From a checkpoint of a small transformer trained on Wikipedia.
Architecture: RMSNorm before and after each block, tied embeddings, normalized queries and keys.
Each number is 500 + 40 x the weight over its row's rms, rounded and kept within 0 to 999. Layers, rows and columns count from 0. Numbers have three digits each. The size before them is the row's rms in percent of the matrix's.

# layer 5 MLP down (transposed), 640x128, rms 0.167, rows 521-584, columns 96-127
094:500487582487485505493455464561549573449535471514473474424493491527565530482470466483545407473455
104:494489533491509466470437491479546398414505459454465488497463483423469513490474520444558426493423
089:496537449487531534471495469474499441481445539469483488538549484404474508483405536507500540506436
095:544487424557459491440416522473524472466527553534486516539490490476428503552504539532485521519428
101:455540485532518560472447471495536574526508581489517497503523464501555580447515501492491495427505
098:486508485522483490533479437510403480474499521494414520454524492536458456498564533577446476473520
101:489475501441521449513490495514528534483459595469491538482445520426474465469532440498439463501471
104:500508451491459487440460530454495546562426505529558545534530496460460576526480509510498518497467
107:495500487495457464501527397474541527472598521442552484527472510521471502471469477489482446444527
092:427491488506477536472481475528468514546538473542454489516505472455550511475491509453479522538446
094:558492478516506524494533421462460441503489547529555444495500518528545489520409473532524501508532
092:503482515527454477487574506449522564491487452502520493448481454475513507464592538454509486471505
110:503584562550551473509529540552503432476522440519464507531468451496465487508523537564496574533516
095:500503469512509509480572500476483523430467448476515453469479447424541502497475498512490460505538
103:496460503499561465506470494493519521495478513495482505460505453509503437463508528472481518465547
101:523523564510558399517484534554505516564507459528495467579508483435512473552556495479536489507578
095:465398423490483481498523482487449505501538587498503506537492519469471462527473483453476543564509
106:495488451546512549535512511521516521470475496458551449484488513598488482470474489518491492491508
109:468520494512588487482448558535563509501525375474513486531530547521469514455526495476481511557520
112:418494516489492511446536481481556494473425539466523462502403506493599511487452486543481478471477
100:486425495495540460460476522516448495501526503547496477478465426524456496539489488509547575535524
097:474566490455542404495504406466503535471483517488550478448481439531464495461546469524508501616522
092:507430515503469473510525502487524559524536523463502580423506448500516582445535451467563519559542
109:550489544453518465467503498480551465512487514514421590449463459469510501492502562563475473486424
096:417524435500473489431517466525614531437525499518464461474511509507486563513481534516529531534489
099:596547522521489538502551518480586463491469456505587547484442471501490444608500541517522500510497
098:451534544504536537522495508457463518520501471491563536517462465442517603529510390537497545440438
095:450500483559441559518479511522499423508533495459528562544481409506410572496543437469497490499471
099:517510535517565451618517489466465513522589496509485511474448479508536532501531548543491509581501
098:592484558488454431510434486460505514596559562483561495476547486519539459516501461430519494496473
100:510466509441491574452419503512502478495554505511452471522540503383515495509556491481578553500546
110:521538482558476595552476524488444525596550574492492571463523460514528470449439444482461551514447
101:516552474571536496464561456437512516440413507546522498502541532486538483522514427496493496512500
103:484520487481472489503487509487540574532441476516482524430529450446472488443496417464512524563514
106:431450397494449489511490477594517526451459500530474455425520477509427586512541476536550503484491
103:493476449472503472475497468450526466490487616515486446454446553490536444511537531495429527472543
098:498469425468505500574482541496432526443565497507497489501548449464545462483517502483516547544480
083:570511462484473473519466488460538469543543530436508565452482501439502537434488510422468476478516
098:491498432494522444573507539502533502508490517534469510551558560530517545481541431503515579491454
094:464566465530464484490506546515512548499494467526555511453461525596514488548417502495441530573527
098:457507509484475442572523560521479486532489540544509510474477448448557479463471487498512410499507
094:468496495545520489486460471554475575508502537483559515561449483466505537474516536525545489518489
101:445464614500536537487454559481482537548484533446466517504485563559494522491589417463447507538526
103:587503556524496404458452490502498468509518489450510581498516495502488504533517502484452448460564
103:513492442531453499526489464423499502537433507489437507512544549549519518486504449567564496434521
094:549501575479480499502496548520523388483476445525535416422501511470518446503511505550502553487529
093:499541514543542533478484560492451468539455530490481389456497439485509537507519495462551492536507
092:557577484549501510490488509582464547461439482462546472524530493472521490520433493514432440499457
102:446442587478504506506524512435503576514497492474495502544570475507595475572455469529512517459452
094:460499410499515511476510467420506589530475516503541457453510448537557476491510440549574511461462
102:494544520560513444512509517503504508480471484546504501422502465568503563568481521457495562487473
101:485484507521481475488500513503442553492458494522506490465526538433537554553401465541462519527487
106:491531438407468516537475485498508428507514500519483473559493440482458482507480451490535494497486
100:442473490487500474464528557521535470502480509453520439530523549487539554559548484474449503520510
104:492511531534541482434602442498499551486501495636526523495505472489481440472501510489491479524467
096:516451533519467557496551464525540474512492471432582492543484515489494430473467487496538535503462
101:489527529473544524504502545550426498426458529597467479435459452533510590434502521488514466496487
100:492494496504516517471486501461490501491515539356582495539501434511543546485488482542576540516477
102:490444493497466504506525465502542463595503470511566547551403499534540440469502527549580486485536
105:510482533540505502389547496521532483508476529527566518478442483475467511479522458455521530599464
093:614540444501472473495549454462495525533540509471519517556511492475527463552534559509535557484559
108:501550468588530513462463522460427478458452496545541476432561519450491588485562541522474531517471
102:523505466507472533498431453525487519527534443488527496514504494449500511495436537520436471503455
102:513495510528454492459532455511448531414555544480476491565464498458501489515508571578492485480466
# layer 5 MLP gate, 640x128, rms 0.212, rows 522-585, columns 96-127
111:390480488476455547518540502464463495585535504497482539515429523541503461527525482517437550493588
097:538518536474451460425519470525478480463464447517566515456496536435504494533496513491513483524543
097:466512548471504519570509503524478508499510496408512556485469494497563485511502419519492472524466
088:577466541477544515467483384438492511543450531496473520581429542553465490493544573544472560493514
095:536514546557512443459421437482498495475508439487510441448474484574431424435465493542532505491576
104:533488546534512490513534489431538464525441554476423510523408507490456513555493508509462502529470
102:515448453515549511497608522479391492556597474455540454486474477413469455510432492489513474459473
099:493480491479445516475510510510490484494443546508476607502605500460467459469564483479428506440462
090:485493446457445533514573513502519499529500425578476484488410577456482517441514574514486457477500
092:483456505538486458442468477457512482511482460486551502504508497408496471495537494484603492486526
107:491520518605476505446557527457448610532537521512496508567577480518436490521532511450461438512453
103:467556530486452538479529501503493516494466504529379545440549396404485537525530484496449499494406
102:545493531424501520418525549529465487485470512500517521475534517512486445564449512505507479486445
100:446474497478441593580433535517500515443404458507526566580519540486477515514514457527531520466471
100:569595496469522490580532489477507444407494458523445494503477534499529530489560481441432553558521
087:540515475442483443488487523548522543445611532511476484559471483514485437422515547545449510541525
119:438492507532452489486508438410537519619416529504466539545511509496528578509528541453478444533517
104:470486505430515515471585441453493473491487506476510556531425493503487503500523456502514497550509
109:510448616450532512456586478502467514525464519457457498505582557503490509512531497526517493485505
098:522524464485453514515454513448504470533487521438547539503478542525527464550506504513481575511526
108:421460569505487527493461546485464506515454466615515479444523593510501477472517476508518489428450
091:428524492517537460517537466465482499517539455509509478496514426554537490477524458464452614525465
105:530424516484528527463533558454534484464525468531397490469489479471476480512464523499480488468451
101:437479453545467557500483446483499470481581469490501526491520505504523449437535492543480491436515
095:590493516514495476554499428529494510553526491421566494495457477483446589557463535483530497535562
102:499501561473470453545514502477471536468548492522568532532534501494529496522472429458471507462552
093:464489486405581584447495498493495545438494521504470466475524558503535511455479454493587538510550
114:464527503527450518454465512501484503470444483393558542490517427463444494582533522585501496460478
096:515509471433420493540438530481475438515511505496515538472528486537499507431581456433543477515441
100:473457474479547567507468448482422456483504531468483466546544527423448540504540479510540528510568
101:471510539485543440502429503495564505468462397466506550512434524471460476493547414567502531465480
097:517531453489481510517514560494530533500509480473510537439557505480490486436475544514565571548467
096:554502558410537529458490494497492471507510487524539482535452523538524518482493541507520484449582
112:564531506542588470576554467551477459495511506531607532488482482535581442477472514488483518436475
099:484521660494575474492493489512553470558506472446513517441471478501489481557476465516585527542492
094:491468467491511481491527506584406486437530529368483490523474539426484496527471541531539493491511
079:560457482406498478484525527534527520546570564463508483467437518522457485504529497512527552459461
099:466543500487468507473521531410416456453516442519586527525525446506477509497506463494418463458531
094:495470518504475490456483429519488472449529522511465522500488532367527554477501503498484504410498
087:559494532469510473533549495432518452511518476442441522495519437522439487515501533561425517502456
100:446485466533579431494466438502529566448427505478521449507459512442473511489486443490497474554482
097:496538534549464510480526506521512493483428475513546534484504592505518492516402486547470448533573
100:459493439485514556573481519575507525484493533549468482492514564459574494474501457520575511459470
100:470510480513478480506480494473493561472478520511482473464575545564568540502409459488506522424515
104:499419529448455539465448520454516472474413423487575478506495509468552476510503510557431496503526
093:436532482521467496515448422528490511528472484489556469507491501555462516505519527543470586513604
098:480547464500516459439478515487499465505499510484448526491516478560468507508538534534491541504468
096:522568467527511486460522492523393481458426470579518560478517467441521385466506488507538491474539
093:482562535517434445530492518519471507600540483534544468558434456467476531433468510476493552450508
100:535520531474479506470518514431550478479491511511516457550452578467550438512495437515415510503550
104:525521459536477523467393481507440503482529446511503500550515581483475482565488553503472555552491
096:528550571577467483459516507439464551455457435498522463575543531517510489495446526446514512568463
096:479547546515500522551480515482538521485509531500466458447543506490579512470502482466462573544537
100:620501507545518534511478486510544574602529511502485445521495474408501509442444487498520523466485
095:581483499476433486526497504521514439502565599497486481505486505522518511544520572449473494490515
103:479537518560524532442512562560460525437537597603469509482505527505528502506539503504548506505500
102:472458494509552575462423556494415530515533513448542494478512487577506505474466425470496514510538
097:543470459552408541514537457544553461603495478483553502484402524476558398453468480553470513476507
099:542482474556550495491532482595475479511502496513538514475434512506522522511505487441529547564476
098:437540509448486526531452498508432485435464524566539488537498590509442402373602482502543510511432
103:486514474559405530509491524505436450521454491529571488451513479472496559515515489550485531518487
100:489527503449532507483450452497475542486489401510490531567505530504486526535441528568420447518504
101:483485465459475496510561571455491552506456528524538550555469511494510540531508501482505499524492
094:452488465443506478516502425524539445401449493559481508497505489479495527496504527450475458549502
# layer 5 MLP up, 640x128, rms 0.209, rows 522-585, columns 96-127
109:495488470521418526582615592545460542562488478497533448455486519479534458493577475535533540480550
100:407467460464523512482447526483504554561510518515505502538491550563508511568531534434421535499488
095:502482532458552493496526468540466501514513484436530522435529489522548446497524386493473474496516
093:485548492552511467473513507517547436560479500540564471484569507466497533514582574474487428575524
102:525511520539522532508555520474561482555544563530522521518486549508576495480507452509487470516424
098:461514522492435563551523521500441512465585485518421453485509511607541534513486460549552522501488
106:476478425514549585556480539530543472503530474463463502442454458495465467442535494517488517503409
099:523521508456480581446509516451414567477451533543506552528542492422476472422504521536507571540438
092:477479515573435461492522552483493539541547443427524489488537464538458517533529433583510560528453
093:490450584489583473491501449460535508471507478489475530506610476568537479479541444511605546505419
097:518472477387518445571453465533543398469493450497518513390463483470552510474511532557525544491526
109:532459542537517471612528499454449522501471520499506454510446545511503498448514545513524496441549
097:503486503514497535501440574494591486547464560551470518505625467512530474476597498471486560500405
102:520571522490488583555532504544524510460536511489474474518517463499533547451511429511551487460476
105:458481542502472479490521492456515505504474574559570495474537517594545499577438474562489470541501
090:501507509465504544524501498505569579559479498458513501371520439466482480508542445486566504458542
109:490519464508480504494528534535475494485505535502431514529466484443425508499528549487503471521467
103:448526608504537556466577488430493493502537539512510523476518512509508533468485452464547472426405
104:527477515465503617469490492565492521486473484560474446485592543466483482483515527513513434495497
097:448499486523500502535565498538522505540524592504466530547549538452520538387504465488442511464449
099:383526468603470545496476483540538481562503530424477565533490503472509543509485544488558494459518
095:472508492523470554468488453535506437533515500493464459610475512496498440539505518552486492493500
107:457503396449522517502488441490385534417484444527538439541495483515482452473549462457572505550533
105:523453554498483481509467469456433449482505534497511529566477484476502453440523494519463551441445
097:490488505509570400426444507495499467469581488500388515492516473478511475428573491508479526461513
101:524491439533490479470569487570538476478550492498441524552481453534437473499530582419511455544604
102:540523494469570444520566514525463556455469542573457450455514570499593480526497545512520557507552
101:523428433505549452533472554496546461528447569444502392507513503456549483477542527454522516506412
097:524473475484467516514514540505498501388450458506396453420483441423505562479563546533429503501550
098:535504508523523471542577582476568525468497467484479538503483491544492471471435468497476440464476
101:470456424516502433465495531459487499449477479539550485547511502570511494522472497514530480532601
093:474489527463466485393519575516503489481457487466565524463442544582509568488546528593444476509502
106:514483502503474563474523508502501534472511562566537463549467400455558489531459520533505570458493
108:562477526505519526482484523426387455516524602462537523486475542508518470452545531473495442493460
101:521491554474493451539552483563511558518525413538575519566525495542508536458499497531530520540490
099:468477537527493517458530436490487471534480427523493455474435484586472532547493507492451520439527
076:468537527541498490530468488502496432557484445510484504469494503451553475455499509509465518501477
107:509537582494483545472463508503444449536513448525541500467537475511488457448495498521441432479560
086:491449538437583522494497453531416483428534592484455503451467464480477492582497460473504543449486
086:482472502511497458490458516429490514518593498501425465461531459516419460485539523501393539530496
091:570461507480404527481554520488532383544479462491467519462530507516453472549483514534473484489489
100:528534467507530455548537439527510523474563539508558466533534462441496471473457538550479527397469
092:456516432471472560557492510489516519482490507536527483548498523533515486490485454561553533495504
092:541509530503516548503537494453540474576593513500471451497546469422462474510563507480489503563493
102:504464419491515460529485534524484546553549511494481551509527506504505556522524510462513416538462
103:496431448456450495515460447537547525443482475489488539511547555521550488446449505545519472444421
099:447518479515486411449510489476510533520508511476493513469494458524457466479510441543503487585469
099:596504435535531486503476491507493513485565501504488487485465513458495455514550471544470488527621
093:454415506498515471443545503558512421510555544441419527533505526473497497478515586490390480471496
102:573408463531542533478500507479601495486487500497540507496491484498524467428506466503507452564564
100:505445436513504567526468535500472495498546454405537497491500426506478512531600488508493542499511
100:475491550524517522455474486451565461470521459512432487582459464514467551528492519455518512449471
098:446473466475572508475509508529496468464521443433446499497456464466456472504503525489534434408514
101:514464532544470486508518466480454460498575536503552607513566558581504446467480458583513520509461
094:483530462509509455492415541484511459480497407514500505539498523549485590560538488518507419513506
091:519465479565524441524460445451463507504463426457522508488474455493496511518503474497448459548445
105:505535558470521491448420499508534559417530465533463508505488535528468470486532499459397455474511
089:519510484566471466508517490545426528494481534501466487504506537572516446485484507404442522508493
101:489468470449497465509475570443522511505531491493516449528521488496472456493489497530506462443472
099:491551481469485479409555484480516585494536416533518461505552486552552507490443514513505481468524
103:431432484436498494507544527565498492471583512419482490533490504528516434535489487512512496422465
099:457468505539519487534517561502525499533514551475482497463461480491525467494533496423562483508528
102:488464497526550468397533509509486504553458423468465471488546523509511572511505492457470552587492
092:532481530481444560484591503515512515510523467459467474489517476456431490569548530554516514427417